Weights of a small GPT-style language model, trained from scratch on English Wikipedia.
Architecture: RMSNorm before each block, rotary positions, no biases in attention or MLP, untied embeddings, normalized queries and keys.
Each number is 500 + 25 x the weight over its row's rms, rounded and kept within 0 to 999. Layers, rows and columns count from 0. Numbers have three digits each. The size before them is the row's rms in percent of the matrix's.

# layer 12 MLP down (transposed), 512x256, rms 0.136, rows 387-405, columns 0-255
087:531546479557461512506508554485475489480504490545535501474491488498501503504512509535541494473471515491578491509449506511498483480500474497512492514533510485469512513477502480514476534491532447527518513521510547514477533508497521479469493466482558468511513520494467526489508525521501539452488453523488479495511510502496489490498496503528467505543494423509488477520470510476486493510514500454436479553509550522459509499536510562506504499520474506476505532456532507488487504522499508492494565550521445463517474522540545494511497538504517510493478459481477539494509502503521508476514490490480505514514492527498513489492466488513473493494476511522487489492476550493479526484438462511516499487513510485527471513524480517484503506504512527553464483486517513462508494531492491
105:518442504562499543525512477509490460454480518476486524511511552500507455496522511519500521529468494489483528461537459533505533525491524494505535535508542513474480517513479525475502476492456487501508510464464505470488538474511485519482511465448479482498502479497496522494437473516476497458484489506469461483480524545532486496425482542523500526524524539491512492488504497512492529479496538491532494466501517497498495466501498510473513491507490505487496483541487511511506482516501497487507496541484479539517478517506498516494472510527525502470494496505467486462517536490564462515533499497534524464540498478536488474525477522518441525466538525504498525508516485528515515530503531521480501499496511505513514530550528528478487450559494519500488473552535488498468459521476458
097:465517478504485501496496485509507465490465524514490487476474500539510489476494551441533511494551471491520532493534487499532526481533486513520485506503516443490476496483480531505530487512519494499494471481517506508476522648495515504537495496488490480484551474489499499513459569474530477525486561482504481506492466519491459497478545482501518485454501506490542496527491506510518477485517483505459525522527464512488459467517498517493487525464520475504487508513508524498505501493515473527515487495518535512536541535484514498532507516497498501505513547474476496517488516516491519488520484529490484487484509497506527530506492468524546501488509465507480519497524457486500525531503528525501487509522489474487499521491501512507483499468521536482504447599517541541525511476503492
100:521488522513511524499463499459509480495499506481505471500487501473479457474526500510505490477539523509480505509533513518514523532472487498456494509505505504497502526480510531520539527463499479483466488513544494483492483468499526456517522498507493478527466493524465496465540511505500488491554435528494528492488507507505496456478484526474513543479505492517438476461484542512463467476461476528498544493536536470526491493518472494506498522503516545499487491502504492466552498524491483513511483446559485486477523499532523514465489482493493472519530475472468498508484587497508476453519501503527516466480482492445532477527502473504540461562498503477482468500498514505479504484459491527505495529455466477538486514490499508484461469512490497535490468533521454535479509436500500
101:510488469478491525442474506521503549492491453497515484525482519486506449462550478486528553485488508514525487492509512516533473527507501515499525527493552485481527484515517486538531487508557479487493533525479482517477478451509542529499432518514450498494505517536484480458501508485526534479476512454475539513512512474474500519516488465502510483486517498549490520452501519490525483549496537514489478465496478502481474482488507491507529525522498467481502476478504524512477473528523535505497503518487530485505544557497540503496521500477471482483496494504530473525478513488511515520495462479547522511488541534509487505515467520538490483504503502451495470483496483529474484531491441454446525524539507510506530488534516512460510505548518459481527520491463464544486500534479520
099:541491477497511499502471539541534497529525508486500510489495487497495465466481512433519494449461519476524512516496537452465463486485542502516527444525489505563521531503468482470511503551516460483472515500487499516478542518470498503472492482527459517565496495492467469484478525490497473496507526436508476516505527491517490509495509511515492501514503500496508486535474488489506442506485469502528513501534476486520501458472493467521499516491504500493508470446493487497459458512534483491507496476520459489528487493493478497531475529512480482488510498491503517491555467512486515499520565487567534495485522488502522534490472531517503513500468485495475540545497508507517549508499531540521488498504471515467479511522530534502469494517490478517427459494459539515513529545512484
092:492511515411540485506538495506504525508484481508492448470522464481513490503480545458539495481536524505500476510523515485500518463557508542471473471482522472455506503528521477541460495515516513490520501471458484470478493556487453449487541470480485507484507481506475503514521482519521494503474540462464478462553489508532470499492476508486493516504502517534507493450519516505487486478498482509462546481491500418499455487554526545505511512523500484525517468480532484498533478486516510527512493482497516485478442553530514500507448538515498464515500501480494513488495489490506498506535420494507490506507522501475502501523477517489514470520501505508504526518518487486476536501502463486492480527523490516459506524508543510510514540488508486521515513525525544475495507504460500
102:519528495500467511511512443500493487516467528563515502513523506494525548468464473488492468471516533466496479519448533499485522499504500477528487510518511494492465517549480473473542501474518500514484555512522522551511530501545470483503509489490472508501475510531463468521492504460441467522534472465508502486532484554532532493538530459514459446509483523500492462504459484517525512559510509485473487532478505506472485497521488487505486527487524474525475527479486541507503481502510512513518457505472497529482525508483470510516444536491481471477482562498524461541470456463484483496476473499532485519487496490508507511498504529552474476513497479498474504553504464511498490472480478511458507502510461471506518527496519504539529504539464497521510486517491523518513487522521462
100:504510453497536475516477533494505482486510530501487467453502474505500464504526481512453472529552516494469487469507494522481496460505489481483481511511470508493505515529507502514498470482494482507515510544478507525512530497471505509480522510472496516502512523481496517529493522494486508482495493539485513517488569491515482522505503548480532476503505502487509502505464527498555500499476487514454549491511517514447495503466497468475536564566523524479535537485542487512484499419527535509485526506523500505522491524518491471464520481504537478451519497510530448476514494489490512516515440501506523512492489522491433511520529487504456487474515480532496510473494469498508567511518510529503493542492474560493480477489517488502497508503483560514447494525510510489507512416515520
095:525501509485519513533510484485466459462523509460496509556520501497507495472485488524523518509469447503514519472522471502508477521485485496494513446459529489486475481518420491485517511565496507496515473471493506485500497476509502515484515542477494457523548507492497474461524468491462488489464496508532498533515460500503532484519487505495514486475516534501518466526507523486486489500525500520496501478550483443490533518489494502501496491496478482485490481535525563510471507492482457505489491514514533549530538520538484505525454459481512515488469540512476451520479460535447525462503491508516471509506501542561483504481495489510488503488465503511518493535522475508510493527482500476537557495488507445539485553502491481513482484474494497471478522572491485494480501483560516
103:531517470500482467498481535498509517528528478532485494507481482450518501528529492491504490595421490485514511483509447460535530533512490512518505480494507471517516481447482496517519517541501499501493448482456467497495514521512497504501491521490528508496520492498487497494494518466459473485519540524482534491510492495517486512475499565473467479554489503440460536550488492473480488496508516506474489509507561523515506510528509508509519518505492491464482483498522518511545501507531509532482532519492462522499524476529511494502475498477505503463527498495501496505528441515482467475518455480480467490469512504486483515485533540494498432546494509481501476490455532496485521505474463475468459489493509514496469547548542505516503492562497488507491529506533537523468478514503499
094:502534494517464491535489492482475475532493497485494472487502486514488553475510548520521520473467438506509495475511527485484479502460494551502502462510473500495491536497527482514529541528525533487479497499533470521508468519480515503459494473473516485465488516492502516521473502493481497463497461476486506503490500494512561529523471501511485509522489460479501514498492496497530487532487506510524450501473456542470522465538547513532514496484485473505509534501513400525504524503511510488511494491496469484450471504486564498513501558475477489474538510490502557461474493474513530457470546505508502504506490508543507487487481480458513495478531500540514549505489511506452530511532458503530495534534532437489483512511483530483529479492528488523497527490511506534518484483546478
117:524507492459532488513562536513511527499520525528467511504528478468512539539557457454523509486499492487551526497466462561489511441527522474518461498476500500498496467464504452512508480503490474502542501496525491496476548468496549458505530505491485472517514513499526532519516496525494502479523502503518519519495509498517483515499557465485519475512489535482516493511482512472530520517520518463471516500509535518474512493469514500509483508527517490506499472473508503513567516507529485495503482511531499510496458506481505490475519475512463540476539493465479512550517500473536486473498527485506520476485516496511520491516478508527501491489522475496537506511514495493507483487483480490487490494472494505438555532462472446464500490503513527514505446492457502502523459396460495
111:484487491510500495529518483499477476504487502556494456455534494505460475500524487485473493482508533535496508465465515503498475484490495495508463490496502516510495524492491506466530461495498530542505508517494501496511510332476484468475511481505496502499497486511514492524508474504502514468482485513480482505489518510515476494512468488489508501495494521527479477491504477473507510478501481487500555493501510514509490473505531493469514485516540493496508533527508507505490481500498519485493488525544488485496520501500523492527524505512491513513461512478475509511492559513491528462477545506521523494485497479537512516519519516506505485508546502473524522493458491492486507488495502532534461494511478523499495485508474517473527521498504508524471497355501504492516536392499498
095:533492528492508479520491498468526519516512487497495499481494496480488514483512482526492489506471495472511500500473491538478485540487521469474479526519510498522540523472525499518492508464523560524500484486505468486464517604473533482474496518475501516526495492499513525483486528511508532535553525490503514502503501486502506479502540452473510528474462498516483516492505527542478535465438510499500456528478452464477508484512492502497526541476448480525536506508435558514500510485499452503519517504527521528506496537529515496480462509504489437491495517500522477536533489490503483490506401507444475515485479508522508502496506525511520512503486522507457508480528508520452518507483509499481578520487489496497489518499513483486539539470496488558525472502522509481496525507483501
095:464539493480500537466529517520463490542488489415503474488512511520455488510511549526519480475551522506475495539514510507508498488554476512504442516485504493495520493466526514502516467474490515474538481500501492505502544582467517510484437503478493500470505505513504443470498507520540482496502532515527488518496512487492509541531485480502464520514476544520538554526537487499510492514464517527486540526512499516530520502488436530500489501488485498548545509531513495460557503524525480505510542494487565503487456489483497495472501526526516501517493524489538518537514464508504471551478472472494490480494527481488470499493489491485503499497553510502534488507489525511543475526480493512491531483525510506498519509499518538498478466508478531504519500534490503504506498466482554
099:460491488536502535463525461575510521547487485493491483498557472493519507522483466489515498453515517523543496488504482509497515454530431524465515474449512492475514549507466462508492520517464475509496464505488533488511492557459476525483532488507496510472513495502507480527520496522521521481480471501510528519480490481486486448476564503530480498491504543515500546501511449506456524495478477504523507500497547516523526534464453520491489540464473500486501517508554480517515542501500531487505485508488528531512479459495459486553465523487511487510507479469516489509488491504474521471507556502497506498484517511497490508486519543442518456516482499493479498505487470491520445458448507520530517500515507499517499471478459510516519496509506497520483530520485496480452478485506508
106:500503503493510497535525513488495474503470467507499522473474511471479471519506522497495515456494522477476503515489511491508497531521465471495474471489503488486482494472495537499471452474500475473514553500493521471494475549509511493499453530455519459532469491493484472494492494485479479477511523478479528472491498507460475425513463493504516486528478512509493477469460486487499481480504517488495494460493532505472506495564483479563558453449489524475496547547485513479491515502497490505526516476492502494523489501482542561497513484483501547496516516528509505473511542513486504484527587471457512532494496482479476497475464510510484518443508473523477499494514504497491501523543463479508475461488526526470472476462535545563557499501526470480510484483492514495533517488491540
102:505456493478528480455497477493494527518555514566477464453531535501523540491464500523497477494513494510465490493507525463471541498453477512489462518506516530520494503516537492461527537504519528466500500486480481507506521540496526483509538532528472498522489484499532502518467513494478517522516515520501523503462477528528490505525523529501526484542489507498539501499492522460495515519484487498462489496510507488498484483455497540438475490553486455495504500500473498514480505472511491466511474495503499514511480494494513504447461506451486510512536492512495490505520537512485504498480560471514544481479483477490495532528494483525528437511515471489509467461470488548501484520535476483473504486498507528487529510459539479534530507479474546498530470578495529504503502580488520
# layer 12 MLP gate, 512x256, rms 0.0841, rows 388-405, columns 0-255
104:525487500541479572490483484470506504460500457480493500484503514488464523480527535498489544538463466566452459497509496477498513510473497495502502519510522499524494510529481519512484515492463527523513462530477561479470486482485449509514494522515524502540524471514522485513537482464480494455527458531474487497494495515510528506530486482502499497534536493495509486536506506492468462506458543491486500419551533529521489492476508531484460505508507515480486496466508491506527519507514492454521492527507502529500507515487544479492474535479519517500516517511523453512524497514474481517469522508439505506493492494524525500550512496559497470474488425500501554504460514499508453495506535509512500480526501500489495541528482470468493434504500515512485485506505547513487489532493478
091:470535536526499547460502522505527559536540493484449485483513490476474517503526491495466497557469498498499483501534491474492485511512486519469480469506474467516514476483484514494484500444491509493511513505456488498480490509475490496501508511512506487471468535490486469536518507497476473483539448487510533556531493505496487520506479481510542543529493542498505496519473510481458485506527477492501470480464483484530527492493503465483480521508503491504485483498512496510516506507541505543533477519424513495543500499534494502499502480458444459545477476489493509457476454540502491465482492493529536518457498520516483476468555516511481525529469491521472485497506490481481475566515506477537510528463466545461508499565459496486504511470463518501478525538482468505499495498517457
105:489477475501501471467522501493493519503501488488503522531518510518523473520500543502486497480520526540521543499486494490530518478489546530542524490540496524477510538503452494492522476465473540507537481495502501500460494490488476528471517470514544496472521512494500438521495498549547536492465516464483475483501539492525471500492465484566494439495524512505466485532523536524463490494497566527530526570501452524507507491498475465524513517466473525480503504459513503511486498507529505481488487507466517515542485501515487440507502516501517486490547539499536460469501486529472487527468506534466501516495521512509511525469470528494482497476527505491498489523483468498522530459530492453496495494558517518518497492528517511475526511480454521488477486460471526504516458486450534
114:521478501534502511495482513503517498497492493495461498477517476495473557528484512525476549517483508515511483486526547529508485555478512459498466521529487487543519497449511521489475513450498518475477494467504511514483497515475519489516488521509563511540503476529499554487473539474541511484469488535499525494496511548521482484532488459480497478502518466474519473468477502491446484488534501498518459523491504521475463518488437511512457513509499532480477483492516535524506510464484524463500483550506511525520521491478522483519490482509529478517462521488483447486496486488493492487493495555461476482534516464535515497464488543527480490484498486519451529517451487511533523534464493535532515507532497503498462499462525473468530522535522480463531494554527539468539500498529501
105:493520470488471498533453496496495429489466538494525450512470500528495487491518517515498506481518512497486477479509481515524486481527522506486494514538502447511537508515526481501494513504461445481514429450484497481465512477493532463444513481527478509553526567488515479518461526515507461480523477505485495510496479559490501507517469495498472507546513481487466461512505551493506447524501515491452491490526527506459516543490512482516510516525518454510468477492521491523497481473534520498489516480505510541513499562546507466504495495487484467444476502470493503522484506504533500501512490463524500493476538488509462524535492475530505508510519475466494498507517504549493498479515527514502507503483467516495483475528477558495532535536522488520489471513499476504495440502542537
096:495508466517484493518497472456468500482550512524488445484518531522535556510535506471477525499471474490482511540504546475488506507532518429469494521470506506486530546482522477524458538475510494480493524516499488480490455500492490470465484487455493519490500545474477523535472482478504446535529540515522496471472486507453529511505484528473497516500492540500500514498501534491467525479521470522449485500513489537499506484471512480487467516473503517474520499499496531534494486492486553511494502544531503488518470483494517513510501478516506498500481511497496542505524525504522466485507451471449532519519470542485492493499459462494501482493506449495440477442489512506443491499517466503498518452484466463492522506530488491501490515498472508509556508540511516519438511529522478
103:500503481523509522510517508521487548505538507456480502484517508485521502474505522523474491512481477423475503470524489475463484560515552510497517451530453502512513496507479481538504551473473512503482503535493504510523478511479475488519515509437502531489502503527498527471495506470463494497456486494465477522526508471546469482482513482535459507459473534496517481544441517491482524485513543454492468496525488473511512500506479538456536499477518527520527501533547454486476487489510513519543529493539510498524547460514467486499480496450516484511543517496503505504492481512477553512520490492477502490481591505544502465503483526508507485508520474517498480499484500539508524513515547469506489494497498518511474435502519495492498537530532532515516494519519536520498523506517512
106:496524504465514479533505511497436531492517448453499507494497492486490503509536458507478442488509494507446512488484541475480486511501525485456475538507523534504503535521467474523511489498483497499487525522472505471489492506460510527479532505477471529476502450513529524510485472489517485495493509538497497531448480509508488508437503487469525497467541511494497495485514547491516513539483513470448504512510522477448467486489479496471510523534481486522503506471536483518490506466479517503471511534546512516480495517522526482510566497517525491490509551503519496518469536503484476493487597514508505495499495510525495478474550452494529496478465500515484457508518479527490535504505504510518486499508480493486507482552473500504478512474513567538448474494482473528472488464442508
099:503465514508482500493509536520473476478452481494514533548498494486481514517496530498525486521464510470497518462512511508535499520518529486502505492532459462459472508524498519459496489505472479501502514499487466496507449469520502486480478494543478510507503509498522546506484507494500484497485517551487500524522512516495529476479514479521448485527452525528456463523523525505493551553493489522538478503507465502526443505536485538503543481505482498474504498519549538553479504525483481525476474478462496498528525508434469487485501525497533521501491477515526478521499511545504511493458470502462463529505541466445464491488503449472484503476498508487482522525515495526543465509482473469510529522504532484524506502579528498555469467507512473511462529503503490462503505477529526
100:479479498492490480522524523505475520498501523493520472464518538488523471454502486500531498515452517483538491475516511492491512519518485509544477472485526482507526461451503469463469456494477480523494534467539501522483505474490537486512505510509484483480456534507500518501487512483501495538482499472490469545502554528489539448490484522481537517513486505500496526527473497549481513476507485434516533495500468523465473481508453469531531501502491468523516484460477562478479515528525511468528501484492489499539521521517503477460438484502501486508486485558485509479475464476468521498510496522495480482486472556496491544449510444490468488535498455511495509559515531491499537471495469519496493479495537470487518449484479508496524540469494502452520478520519521491514514481530486
095:440529494476475496535488503482507489507507498476512503454523481514508514502495507499476512533485533508530524541510523495484503495474501501478506510513514514456496492494462492511481482512486469501439505506484497454522441473499525506497485473484510498480482512484511478471512520480434485474468485449473479460483479483515480538464501503475465456500522498533525517550563475509493482495524460474451508508488470507490504513463516522516519495519481497523488494461538505543475497448501524461494498516492519562517470494489490549540494508533468500570521497469524492521480488524498496510480526503498526475511505512458500485490505474482503536497537486566537503518485511525478493539527525471519508487478455509502496511498509532449465460462537447456479558509497488552497491484498520
095:495508490534487504498480501478516523537539500492528476428458466474459512473513486520501528501485492524472585485501462502518500497486478497456522491472487494499502498484503493482512480499521498467547531506491479551488537516478514514500492491444467494438517496498491509494515537554469527463492531469497509470525526468506476508485486542495481478521467508478472522505494510513509474491466477503481545475498557541533513536480510510457498525483498514527468504512498519511477467491530496540522520461542511505492471517519505512495557516548482475479540491477455498480485481464505495493500489514502433523485492477497514514481508467505502458514466471524521472511481561489487481501506522508473505489485547460458516504538466513509495548496497552465514468537524481513505469485517483
105:531513534519470517505492468522496485498457503490514511525476518553453500498443505486462482479507566532497474492523490493478488495501493517531514460472517484478470482529489517511495492522455480495503534478500524470538496485523507493478503493503465514496502539522574477506496517527494542536537508558539495460500505451483551489503506519506518536484479487497495494482501481533541467523519491505475525488481513495502498490479455501439500493475478512495474506468508507487538520510503502478514505485519501500516557491532469517548486501467509536495496478535522498504448482478479535495526521510499544454516524472506524526496478513535461550529511479475467532512474528523477501529518540544549497540499486493475465546495478462500510530531503495464477537493555502521497464501519480
096:500497517489549498493523471473491499515520513503531514495505545506476458488527464490505525469489485513491445481483474540506504537511532492518511512540509490500570511513436455512480543449514521502506491505501493507511547496517509505509504495510506505450514515473495478530482520516477559480443470478487473496527491504473518515476437484491494504509519500511505462455499487478506510527548511490469496467515521470472467493490526540494506513527494486489502520496477511545514500490552492504476496468465488496529509512492476503517494479461500503565452472523507511510467494460518474452495476504503493499472505444517496456500448500502527466492538480540479481520507470518456586534504542525498514510503492499466505482524482512442535495486522492497515485479520468517502512541473536
098:520526543545499504497438539471537493480543524493510480480489526504542461485534524469536512508494487506493501469497496527509481454493528456522482470516486504519507477463472474467522522530464504542523499536482501504512501474518475470499477498498480508504508559500528488480498485520472483497496480467495471525493506531527521489485514523511528510510506509542486539523502538510551496509497491541486482487478504520525520535469500461507540493501534545503487517463495491524525484481512462506506463478535519481464516490501476486456521528478533474489517567471504528536496530478483513516519502512510503458468542461494512492545453515502525482537495477523521482540474536483519512444468526483491471506504488520505516493504467506559518556507532464490542500554472496494530554525502516
111:506495547505482516540497501475555516480468514476537529533525485458483490487493505493494459499514503493457461515543508514536531473476512498496495543530435495536492464550497501506495518488514487524490566496493523515505497521510528453473488512530505531439513517524506494462522525458451521555470485492511521491530476515526515509550468519505536488499557482481510471484491531459524514516498509472486468508523490525481498511485563485504488515508516494535476470459493461495487504484461489489488547514484475461460516481531506562513477512482574487514501517514466500481452469471504475494487493494512489482462499474514491462486490488471514505503471509531488508495472535478471523514483527473502531496481481488503501506507479499503513483465483512517467515451504504509551497514540458
108:503501487526518534519511482488482493467473476503476506457520491530496502516523466509507502498437505468451488529504523443518496481509450461520471518500503468482475478520510554504487476483489481494488513517504501475517536492480529485509472499529483535532494486442426426479534537496512470533515483483475525504486466482510519478540502476517477514493420533490492481510481487509505464461480516489486530487554547472442450526512509484505428509513468472484517499479507531484527513466503494485504495508500482473523478525490499559474518512526461541497499493473515524511480503521494523471498510506480506480480518512529482509518524479521523490489454487475499483476492526514503539512514517480479465467512482513487522535536503557482561468542504505502494498488493489487533494500477520
103:503521486540526497526524459497494482518476489502501493517501457515506520434508492548516516487488474530469516493501500500550514496513523518510481541514553495483453511469508459500569489491456500477506506506524469518506506486494506532464490471497515493514482508531485493537506511495538527509505511468487490533512548465493519472504505499481537492531537507525477452511479470522544494492540498512483491540495501526544478516499518503467487485473472501470524502490511502484489516487516495525492472513536482501478471474476503484548535428516542529502467491534508475540516493535538464520495530515498515486480454476474487478507466498492499478558535486478457516503497502552497434524517474525499538521496442478508491459505486442486499472497520480486487489534508463441493458534510508
# layer 12 MLP up, 512x256, rms 0.0922, rows 388-405, columns 0-255
107:481481501507498516508492485535501485455550520506469523478515510493513538508469462533483485446491524507481510541502506516503506499495539467507554497507523471524459512516514500485501539478475512532556523499475497483497470517516546518502509491554530489481510466475551520478485498471507493472494489463493502498501510462506509430542450533518469490505520514482502469474534500504483465491504489525564529500493525493550528517494509490506547500503529498471521501479458508526481505491518540476514546490476553506500506483500535466514507549491537527505515509490528476465501551529513530473477502503482552461471506484537475521559451493506505519539482465499513503495490497490508495522547516484528522460514487514481495526476502519473444492501518474557512475499441494494497469488472488
104:515553482540474493472484506499515523528517522512511520482496510542478509531516538503535576509498452481470502545488525495554478499503501474515470544498505521492455492505484489526508500485532492483494480457468475484531504541473498543490476509486525486482457497506481535498495470516495504457473523510526523487496478488479516491522532460501500485475525492533466488494466512483523521534487535522527500505518484519450482492477480484533507562496469473501479521483481498501514516523509463531518478560496564553538459515564492493462461499505511514496507519488497510503517500524494525489477516527490512525500553501529510500490477525538535475453463510548471500444469466469493538474468513544491496515504512469528482470509465519469524516485480490524471471479499479491489472505482470
104:492516543517463484503498499541513477520504479493489500493443490486526491440523524464505483554540495443468508481485491529461524532561512500492530496479470512449484513481534523531514524528489500461476491525517464523478454515529484469518507481510481550532469487566472519517553504479510480550528531530495483506543517514512495483519484477485494531486489488472488488468489499530527481473490460546507482550511524495527539487492508538462537475531507473472502480515520474470492454516517486517493478495512484483476485543497531515504500494510487505489453458498495515504443528531550504512539497511516505495494495507500484491512525487494509558533510523473519526496526534476523459535476502531522505529515498508475498527477497530543499490490499484491500471552494522480482536539514491
105:490493451511465477486500483480475453532486500532505476507493475531461491509477475458549511526539547520500501476514490492515539555454536548503518457484517483532538461495479487484461558487501466509552508498450497510537499526459511485502469428489504523480488475491495498444509482538481500474489449492500494509491447482502499520534478489510523468510466464519473500489481520458534508489482490487460464472481531529509541512475462519477472497508518488543494497501531529509486510475473487450487521503513502450504482508468504514516508487511433515522477501512512541523525515510526545499497502494501544474540496476524499524523502505487470506521498463548507509498529500497555448542499471508513507508515513480529509511496511462491497503472532469487490503496487519526481481506517482
101:511521512512517473546457524473476470529499494523512504484493473516499500515480514499462492468544489547493497555505489495508468480497508477513495470527526516524494476515532486534538571454502527482514492501471535487465484462486520548498509500478508473526510514470512477535480523474482466492481461503482534500517480489442474500505463504494480518532519471495492494489501468465509474441513520505546513460550514444503504496499443504511443517499529524517468511484551490498502469464505524476494526493553499481529536511532531501508464493531483476514475474508517533531497526497516468494522497472532473502498467447478532500498488481527557511483477482482503497469497531528492537483510487498472486481449537481450477496473498525527523479478562481503511497463509520506488498473502466
090:506490511507483513514478530478505439459519478549499473556493503529477485485459528499529468474561486505523521498444515470511487525494515504532521498537496498517475519521471493540499493485502502519484505475514479535493530534500488481491529525494507514489510465512506510441472502495448515497494496488507522526469510483501527486462526492488516475533517468464489515503494517512507515539510549502533464494517479528540509513466455515480464491508514469495538516457494464508519477516504495486517503512506490479475505513470532507489557496492488498507494523513464533549493482500476536498481496489491535513544504482525502523457504499516471495468440494483448526499497505551529440503498488535470476420482521479524512517506502548539516485496522524569454486517511473464527493506471455
098:506501520534502496491495519480491555465469525495494509502495506513539495516510490487493495505441490523501519508518496506499508444503507516495537525495504499499569488449483476521471530504531470482529495509523503530491512482508496506528511530482544537483525501490508536527482523536470484513477473454493544524557519509527473515523510476496491521520521492536466506527467524507494499510533496473512497507455497476501490461480435485463508477516483480473449518478531489498504541500530493519456494495472539486504539495503456494513474518515455546540549532487497444478505458514504520479451496497458533479529493469524464498483480520511494489503467508503506521449476485491513529509461505510436535499529488474490522502508500539571524555504519516480514491512483503549471520488511543
101:444485459502484517490535503503525513489473509520519510533498531484503487481468526486521525525501496485488483517504535470503523531452496490460544487477499463498521479522510510554475522506468506526494544528500526510515485458488509518515498497523477441493516515524507482491551504486514468491505508450491503518506482462528518505504477518495475487534461493485489485501488510552528507489496501525550472477498473484529477471498535504473512504512502497490513521510495484522521439513493521521514517530458479509461492445498445515518483501494479530434528480485478456484481507502510545450461473507496512526472489465468493503527461575463477468521468509528469543539489482524509500497542511563481499516470476499481499486498494499517514452486439536475502514527504501534474520520462462
094:480492482495497498490474564506553491509488483525521528451531457516479435530492523488494513543500534479541457496526562484486486483472491493457504540536524494512530481520482551494545496508494480521484492506534500520469528491496491506514491460531518480491487510488496482492517500539545496484523520514470493512532557488543480473516453515481447515487501464471514520497490496473484502553476471486526474472478487547484470489491461543542557537511493493482545503473482483489530482493493553475505522533463493512513462516498506516516505519468505491484498473484514503459522531483475487528489489533513529488499526507522497476474493497464507513543470502491517532487469523520525506490519457489492542487560486518490515466474514510520501553483495505489493518500467507515534456528486544
106:481473498514526532517532482515470516532513480451512477485476459511538556471473489493503528488491516525506489442512507471485496485432511526510483531504489524456563502504522479464532511494494507546489492461498494509476466495449562489512527515524494500547509499497529455505501472508535536486548505496482546497504501483490469479471481526525480510516466511494506465479477530523525485463477467464488514485449473506473491457498499516459533476515531504465451463526479490478514462478515478536538483476481490518502472491508529504517511505526500464523518530504496453493474508516517462485510544467465499491527478505505471524474509501508492492514541487479511498449469509497509507471459543507491463542507493532565518463492500500518496500492491520480486477540483525490541509494533480
090:493542522508499504543527508515507524509524487461511510533538511507493551490493482541482525494515461512535495464460500470486490508472521475500522491506493538507496483491439508474532503491503495496485476476506499532480498506497515467503495535493482425511509469503512493454523522471470494476497476470484478510513541480499465546450497501506459484523501466494463493499483482557545502515505523538539506505547485487474504529534451522517522502474478550504460496486532490495530501493506485462479473533491489522542486537459491470494495504525507508495486527450559548458462505518458488519472509487502488508485528534507494453471510525517523547510491484467461535496479499499481507500481481460480503478545507437521487506491530519468510443526536530505468493527534503484496535500485478
117:524525520505491448507485492484489485497485533512481500538488493533485479455479534515537465508431490507475532490491497481500490523523511520524475472487477525521479493513480463471466507476469523460519482485564479494508474529494550518581464492499534466500516560528475505518540527473498506481482516487509477514503514496503500516497506484461542500501540502496485443521547469482500483518528479478483504509443544516485474516497505508490544488531493479510467487503533525515476504506510532544502493518521501522480494512470482464492532497511467480524480512499514525537477533521542475452454474475482514460497495508498475521491470502505487537554520505449452472488501490530485511517521469546484515484511487516503509485463505478475515465477552517511508510514473547508509442498463511
107:517493474486472484504528498483501511482504488491467547505530470544453507497480530490538463561511514526482463470500513533526542504527484524454519432502463518467478455488504539502495503494517547518452520545472490498503485518494533498486493494479478511547475520466503516488492474466505506488504521544528492511513488492471514484510492472463470528491496494476487529527490472519487507539476517526481535504460522519559489478521513475479519485499467493445498481482471544500511508466470516488507516476535524457500453519498499472552499508456529520467471493529501511507523471484507511531510495540530483460507485477505467542507520541561524495482525506492493477529501499492472506512508509494475544514464498552468444490535483545486491543484514512481513536506489497463498464480519512
088:532525476514475558509527532466486492505516494496536519520465520475500522460532466482523510497518472532523502508476529452504476523492498456550530493505520521490474501503503447469552514486499474469511560467469545495487512467486495505477522483470457475516516534516526574490499449514489458491489521516470497545488503497505512502466458478478478489513513537494483513515464512495463466514524523483506499542483508483478539494516515528507502529482481498532506490478503515526451495482499502523513492532483504484505518502477516499480547479477499493524504518496465503506454516517489485431486474459525527491478570501529473479482482506512460486511494486508482509463514505482478478520503520468498473487480506485427473516536482496514518477472531491459478516508458508439496477509557496
103:456544497510501491495503527526488519497519503508481548517498523435509480479496483492462490470511529497513487539516505532482486453506488518455495497529523519501515491489531547535486474487475461536517513494501463483523530505457455498511499533498525471518459495482498521492504467474485474503436514530478492482517461506508520503530511485490463463504505525516504526447522467527521505462493498518573514506495513515480511552510517513490520502521519460499488454506512499514450509496546513515466527504494489564488513479501510477516492483491505519467496423516520478470529506487537506511489508482521512520479506463537445457507508503486492527530560481545514472567482446500506487508458525480483530494466479480508549543494504477527497491505465517521499481496536511506460500501513487
109:505505478474483509502517493502513485507478501522486461501516515543524491496534526498515535495502477505510529497507490503532503499560466494479513486451525509471502525458462494497493502523488476477479455512488533453485544475487493511510505517508454506493453488471516494563501512504528472444460532509551507484524518525522470547469470475514525572521487433510511512507473502493475465482481449512514507481515503464526519474511468489492523534516510477476475508553499485519491502522507510522478510582514499514511514481529481485464516486556513506494509512458521484528519490525472488475526474550503494533511502511544511510473513472502508498543512470525454495501485492530486501463470517475477493477486501512486540478429449518486506542482541534524514507506536505530476524515525509
101:518466481496488552541489487483503456494508481522488496480526481530472492519473468497498499494486498480476497533503572462518481448508465495564451489508493489539508489524511504476484480479509488495494506533457525490499470483472522498505547520527521494494499487479487473478489514476505480498484492485492558502490487456523487446491549509553491542467494514479476478466463513487502519479505534483472524506508520486448517510497528474570447444475494485471487503513480506462486473467494502487499506513478431548497529484458533526504478482502497527488531449481461521518518537504499515450519463493473510502532480534493498524501459506485508498481501480481499474473485513496475529481517536501522458459481503537505495464491518543518535492494493469496488502484497560507504482511474459
104:511476491515453528541508496538520496475524548488498455555466488507523495509517502488499502500567474491535526505525487475513499530523488519520506504474554489497534464486527498502497489492548509484516508501462507470496466501483484520498527467469497539536480485519509483456547491473510506466448471474516513489517453501484474487506487493516515529514528480490470507495522473518464494501512507501502538502530480498514479502474479473494519477540490526549516493502506508506503482493492532489500532443556462526453509512490466458518525529476477480491487530494481477486519487506526481559489489503460526579476501560488547540530511492521529501511520501483527478468514561503497498487507442554476521548523483481528528497497466515480481467511504523529481499468521519477513482493535508